{
  "head_dim": 64,
  "norm_eps": 1e-05,
  "tie_embeddings": true,
  "optimizer": "cautious_adamw",
  "lr": 0.00182,
  "decay_fraction": 0.702,
  "batch_tokens": 65536,
  "train_tokens": 266800000,
  "steps": 4072
}
Each number is 128 + 32 x the weight over its row's rms, rounded and kept within 0 to 255. Layers, rows and columns count from 0. Numbers have three digits each. The size before them is the row's rms in percent of the matrix's.

# layer 3 MLP down (transposed), 448x224, rms 0.0484, rows 409-447, columns 112-167
099:115185174177213173112108131113146149125142138177136144150140168110196155111165113182107071083183133129083209158094217138134128125096089170098084059134080105122141130104
107:179128152127142153104139106113147092105170107111127178136131124085132097079147129138083087146095138132142096142125167104148171157069097136185180110077086184105122155169
101:120131137170166152096155149131178154127143103139057138216177146071129153193075148113115095091123125089125079131135114094167129141158165090068133092176127140118120138098
103:096108057143088135116123105155076081131146143111110051095147075083126148148116188130106111183100107121191088108151088163143105138095115109174174101154095168166122169190
094:180135122161107101141114162095122136133160184125102102157167125132133148092122200154196097117084127129140190105118097143131174165081184148162162099107091104190073129107
105:086184142188123142164155148148077084089104169130143124071166161154149104082115144154078106079123121148104117101166091186149140145092184127076071117154161162079080108126
106:137119093120122052195156081152125171119127115120124136066142140118111144140131115130161164177146124115100185196108102089078146090158182102074164124103135123075067113103
101:123110160069124124156100131173105139080131103119115211142118137104155154143098152101178108142182100119123085218093135139113168102132144194125107117088153081104203157092
112:054144121090148127106077069116127150170181143053120148111159136145078109048111100094120100124142113178077108092176107117100128153154132169174102136114119108127114124173
099:122086096107130121106099113111111144124117125035069163145128215101166175126121122072098092134156138191126067118135172155156121119090133154166087119128135158076117131112
102:110187147093118084172182131158155118116138184123091152133082071097129155117154112126132130112132114142117103162173168169194137123150190104092104137148120168145139138074
099:117133140145146161103118149107191132160107109151136144221130129076140068142165079131098147155081145150123150108171149113078121126166135112115131154074103144135133069092
103:142132155103083125139179148159115109168150069151187080115138151133110111114185102145150201092157081143062148147100156146118166178149124161145110081120079156144135131115
108:173106110195118118068097119147106104057137096107127082097147150108129101098110182158091101102106072123118120116130175123156110138135092129124171136097132083088093133110
102:206080170144149146156140140119130151078151117133083135144128072125059159123124142080092105113123142097127133091044134109079041050104151098135137152099082111174131121190
105:096170115141141119128143069126127092139079102132121170113130121162102118138149125175165134149132124143174112130126119074115151046174114083138166188131164209159146114144
099:109131162111159188168181168121167156199062107185144141155090143107153139109089115116146156111100076084122117160119130103155132170119145161100091108118142121082133074181
107:133090103095121118142122129128108122110145129111115100100152108112156090143161154164170151156125100033143114108136074095130140111169091102105141154160119097131136104129
092:109145128163183152168111151103170216123116122115116127118108100112155071189116093157144144133136135142126173161106118082113103126139044125112124121166144138106112139138
096:074125099121106136129142124152145134120084130147066154084117130115130104138168120133138124120153108125153138117145105177090129134153138169126164150143158102078079098187
102:091076147099131096088129106124133159109084164215093082082132149105151180100128159113168201091128098139152099162103069150157128104155109146167142150113109130142157149103
103:134110108163200140065181094113168172195095125098045136093128123159076118154108123110180139138168155103093158148132094146107153148161182118121087140080179107144134179094
106:132091108162158110067110120114141120107161119135145159092123123174153117142109161116101146199142158101129102102175106134166162115099137170200173153125115129108147102107
086:154113128119114102138110114183094110117172129110154149049130094175111146111145131111120113138048080166229198122090140126117145168169167095119150129139129128097090140112
090:157076146091156100153112106120103104115160140134147164106090090179139153133147119125095154160116166137164096132077163124085187115101142170044127117159160117185168088131
095:141100127147140136118093087106137129048110115170162158093167147199113163145104143142112122170143078092171091097096134091200142136130183111158171124103134067168165143109
102:147136168120155129130138165114114161138141110174092139098143099151074099103106147080099174128104167107162105148148134114101102079108123101150153094098127126128203101153
098:137198143093153115138148194133170125151102129109129052080150148118136117181144090154035127117154119176077142106173114150140138130137165114151104124119138105172111152098
105:131155180073110135096187095126096084137148134102144175158092073085055097158157100073132135128083111142131141186072098105165185083141108133095147111151085115097152109211
105:106144083199062122125126116200113139083125117185098109142157134092101077131136135133117161077131081127161119147124139134149116116149133111088100183123148115167151190176
102:152123180111106181161113103178089092112081082116104137096161059118141111080164198144169122166170145108103184148171103146156133064048120099104157094117155148128114108095
084:187121181132153087087098118105075140118149147085156171183145184125107149157139129180176102128109107132115140162112147124097135106129179129106122115146106094082124159138
099:145093111137109132113108028158176125216131155240123134099110115108146100107096126199171097162132080132097137131113153119117139153118153112135115170108096144123112148101
096:137161164160152099130207163054094089133102117219147144123033151115097081181099127096112138105157112107153078116135108158102090077149131154110161130162076167169150126150
101:108167076157151158186185178122102121129117102145109165176149142167078159190143127151138067141098108146142113114116101152151103142166153070144176157134143129129145163160
097:157072123114121092145105154135088119146184126115096110085126162157167126125125137161138080101083154146132101081148110095201149121096133099109149099157135107109119154182
096:085145121154122136125153078106090199068100120138140143095164075131118194067096170070131123139190146145164143117086107141099147169128128117149144128052097111146091062113
095:082158148122181181128122145081141141122155157206124108086130182109114113152099135093166136109048077171070111148148106156184122169111084165138149133133157092136150126128
095:158133085192210162134121094105153082161169139164180160167090112098088215134208180134111106139110137132088109148115158116163186122148121140141170134132178091150157095094
# layer 3 MLP gate, 448x224, rms 0.0559, rows 410-447, columns 112-167
098:154212147193113118168083153129104113132128172104090102172087195110167172094120088144132092129117197150136091084152164145124132119117077168199206106113124117121136111143
097:081127091184142099118108113124108107137118151100202091128102066106107161116153140139157125158134169109108095143155108189117127144154182141151134174155123124166133098117
097:131161109131072122127142143103142131154105159125110148164183145155115133138117137152137151131160107153123155164146085152132131092133099110082092112124159107109099111090
104:147140197145064073140144166117092170140189185120119106162162117116102128134117203162159136108070129153122139104120106112121172162129189115147168079109076073208069147124
106:132141097172142094087149109123181171121148099143109161110166114151066095133096127076121086151214147061147122116161105095173156159156149125144153145146140116130159093171
099:156136144174142177083115171078113096133111163121144109206094097085180124129123160090069094073121145131135107069115136179141095150102056121210110125142103121153208135132
096:129114147180099128072029092088081079148085158117168063108094094140088104142124174123160121152107133151127159103109193106211112119116122111159128147096131136107124136138
105:202130133070123195152052114161103154121161134116066122175117118097141105104136132142147203108078124088125148062106093118127162103120079079082108142153155065108103119139
098:130113163099136091140107163136131160103095136136227182124082099143134104161094095086219152132110136127166119162110084164101175133157103180108137126111130122140127104145
101:115172220112152081211126135128173082134182167119086167146098113170122133076124225104158071152095135142105129179145160142112130120143110141108127118121166156104126119123
097:092141054171121138051157145168179135136106156145099127114150138125112065159133114169144181117077133099088119102214149075099158075088145146126138135120109135177135110083
093:088162134194151125141085123151193139127098148153109118069117094157132136109142120131137123130143177103190167178151114117182120131088133103140204159126161150054208121124
109:137066158129144165089087157074119154105187111147097143121121096091110135078105131117175096134139089136145180168136089137092162155097106127143159125178107125116117143094
104:174109115117162097167086098116113118157164156163155113151123120137108150113105135100120167141100142154144143136148148124178150163167175218130095123146134091124097153115
100:171086151111127159111109159117107180149168176113110063127140111139157153101101132087091086142177114126092110113126125171119059192105183155122082099152087086108125112091
097:120078119106085131137078131174084179082173107090111119108109083121084109195119125166107179138186135142126163110152087139065102101143141178143189143108088141153125169081
097:113137149126120146081131126130121134162119145134132170121116111134122122108084160172050136127114167127140139121168134132081065114107174074149169151139073162130086144133
103:155091086117116156108094158118137089124149178167142096108122197126099161091132149083100066172069120092077133084166101143117126145069171086164172087117118072168160102113
103:127083126144148113136146200060121166178159134132135083175106108136118118130066126103111114095071114056145095076107100152157088119109086166116163078177126156176125124060
104:143117124068128131120101120120136139127127157150119089142172104169169139170186115065156124093126126146106119177102080127138153174128083127130150141135146113126087105111
104:111160068126100148093108125167044101111185144140132135162179137126168139048118125165131129137121084149166084127184135171122115134119115131178131121101120099148113109111
092:149100091150156105064102113124169135122168133145125122156159118153117137157120173137105131203130156124136156103166103148168161094096097151189197149091112160108127115075
095:109157131153088135148136077122151211167164109145151094126114102207160142108091141140136132153158172100112069143118100090081092162112142130119117150198136150116131160191
093:176133120088163087181099167126197140096146133142167123071130109146186138138151148133113156131101092145144082110088117118140171143152136143111107132088170181129126113123
095:120157092143128118113168118176110137234140173119144122120125132088136155152195132120157132037118187152087165154143117164074126141121081144108124148112125185133102128125
105:131125150103152116126089100136120101114137124065140127130093086142121159126121109165114143175104093120100180086109140089132141192175184140133070154103174160144128148081
100:135100188153132110122147160103098117154172080161128170143113118134198133160148180151127088151200106138143139194081134135111113135061091055110107121172068185139133075133
093:120144085145139099122109162131155168115120109093135096064135193172163156156153135180122105107177151117113133118163162176093101174174094081156095131178159103148130154072
096:136181117198061167106115109146082191109172193141095101098123116111125112156138179138097142083104101105127147125141134147127128080089106160144112131149125145158218213172
107:097134143118119134123115181083121113088155115129145179091093098126105122108175139123137106119147077160152125126201180124063131067146121104153180144095138128101130114133
095:091099223147139105057103110106123164165170108125133169180124148097119159106105117179163149155123114149134123114069126088139135109123141124101134103154074120106127062118
099:142143158098159142161140174131102148139153186100173153105122066181141144093144132153114154156089176179100133142070135122180136084165155155092111129098147152167116205115
101:095101100140082141072139163188127126168129052055183067100143136120158131083150107137071104089134121147146140140130128131135119134154200095097108111162140094103073147183
100:135071176133103088100097118106124149102153112170110078104113046137134189100111125108108118074158109154092148132113135084121153157130071183112110123127150132147165114084
108:169116153098141113185126087065149112141135122124186110124122089114077099136122130114132202127110093106101176165125069139050185112156139150138161141115182126125105095136
099:084179156142152105156081067109110119118113105180131137067122079151146102131105095160150157093115154143106115145076165113161130146152078159129135152054095100130145127153
101:086130159111158126145088131098098135121123091109125112130179200136110098129095124116157071121067116134060123143153145145103118153141084206138141128078117095135144128141
096:162112085132156137124161178191112077104104090184182157075106113083148141128108088087163164187191112122088151133165117142099118109146163126131093085139139116138107128145
# layer 3 MLP up, 448x224, rms 0.0571, rows 410-447, columns 112-167
105:126134136135149153079126061118135122082177120146111206042167079123057077110144141142091130116099127094133114146114138091169166167102131133121122136067135150073109113137
096:148094165114127175147132171116131143182085084125176117111100108116127116164150184103102120134105086117126112137104120103204143202122132020158138155174132085095131100169
101:140112188156165126197174163098132083108113086109136153124088149187125096165141100133174097129134088131084159098091185122177160162151127140105071141112134091070139075083
111:123118145120151133124098128112108087152156159161067102132087130118093155124090086086087103153154162123102141112151091103142108100119135063132142165143164138096191085176
109:069164140119171139138150093135080125083117087166104092096141127122117118136112058116114124107170161081111065182138094146098123159112157110092127100167162165165168121110
116:173109129138107155137118155104101081120157150137151165182102090127138125198158156108091130109122088162104100118088098160181132127159133175118150060119160096138145178124
101:151104170148140138085041140096091120161120110080095124063114121117140088147129165125154127097136112110078132138151166144125087109174123127153111112085161127147118168124
110:122099133117122088188119091058085179124181148136155117116088197148139153117137088156147099133125098181147118154126098154125170123098151095110123143132051070133101079159
095:176173126161143142111200106122152121126102109128190127098181051149107064130174124161170123125146119065120131129112085123118130141165105126106156118093157094203135158095
098:108087111131093121105072202113112089171117140153154110125112168196129105121103116138139113159128166132154129117053150069030134137110075121162119133104100109145139082172
094:157174101174175121139053083152103144184061139126118129079181185100190142120090162141137104169095154156118131096148159124094069094127087146158166099108131072070146151147
102:117146180124095130131171185127159170157122153149195075052125108175127129102160115145165159111156124128097137146153163159178102177116165151098157106145162111086188178123
106:143144098112086132122142167094184115154119084193115171147067150126157107155196178116057132094092073089146116112173122120157135136134118146140148167111137114162148090088
098:040174129108160105121116104133163090187109140112138132082131192186202095146117161170097111153115105163124110158207090151129184210121088157129116117140176133083133126064
101:164141119094179151079164119138150149088171106141136162130139083091079103135135130140144119152058068182099063173121149154151145101050155161112113095139159121080127169033
096:174087102098107102106119193105099122114186150130135119165121093164132150148133166126147128106099090120130156150113107170136080184114129135120177114110151112104109173077
116:116094075119159145129159089143121144108136114155114109097156108110178111100124139104139133150158138097115065147150109120170180116129079110092093122143176112176150105101
097:121082148124181109084132095114103105144170153118147113164182187157127154116110133130133063106126130145146080137108111126144080097084085079097103113122135144152138132074
098:140101190104156148106148131094102120158136138095160160151124085133102135153057150128155108146111196150133106181065167128107120152115142076172115124162114135189162144081
103:124140115165147142094119186103156129133141115049173170117117092142130120146121125126124090102107117091119138111151180080106135159106157108140073108116132135133106017149
102:144119122137087128081139089119166113096152125098110138136132145174170158137118131114200146094146119129152065107130159203169135125123125180167136120086088151104128129044
115:070176137124111102117134120148078063124102155151097143097131169125106107110120138089138137132175100070159050148147119132086121197041112069158122154193123102130134145146
095:156153110170051086146133104099120156154086125123095119143117137083153171138141141098089154104088144174119022144127151107134125090098171127091118102121095126101133184100
093:082162109136102118109127115113145093135120159081111113113166204068087080115137139149169090091140092115133123144205082140144081122130106128183123122115077130079103184121
097:154121150121103137194152135150113172150178122123200133114076115096157175111178122168196151138107110161137137185122113162105118079130149190093117085116123164142143155100
097:120122097109117124115130055122132106124129131158177137090122131094208165159141122201126078101113110178138095138133107147171175167130141194130120129122161112096086197121
093:170113123129150165135126100111143184084113140144102088182178144110109123125161178137164073146097125068135163133080105177111143080033117131108116113092097122128143091181
103:171151140081142101164119141146141171060141101062150075139118092105114137208169118123142189116126148190175145092100127143077120136187129140031136103127109145139121166115
104:145136091085175138111127171197136027127122106103145176189130162126116079093107106154130102083205128124154110116120127151115112155087111096168157194104140082100067105115
101:115145119136179114087138122120176175133136123101143094166118151127140138118119124123141150191154114060109117092116173146081116168172126171148115139189126125106116179233
090:060104071120124186127154103136133163131182124196118136113117092113127138127140168171062151079180081177134126080125094146101140118138165078157125148147164103093094053144
094:123144145152090142144168210074099135078122141006127142135190177076088148147117151057093127079117135115161143108161105133104129114127104145110104123128141145130155106159
095:144159079121091160160077122147099164091118157110103153171129109125140151094086133147159134182119169111103149142132177108131172157089132145104139115092168142110110104112
099:144105121133182133126147144163157140203197136094178212134083139110121090129122082107111173129117120157092131177160185156127138094135164176118114117073110138175108172113
094:137174135113112120111167137122153166089089111135132145162120133114076137109147109130164142122208104120151164113129138187070065173191140119156093147134082134183139091142
092:128152123097079150148140196171180089160132136088162124154185210162129105148189158148118170115068085116124139105129100144132131086130079099138092118187125141105161181109
096:169116138096142113177109147128106099121122163117076075155102090090094182090174103135097094185137153103167132106128141061120121080158182119162088146138137115138093107127
092:127085157078088150125130157123150163097106142081065070127163098145175093084069141113117147086137135121132137075166148191133087133121136118103119129110120118090104160153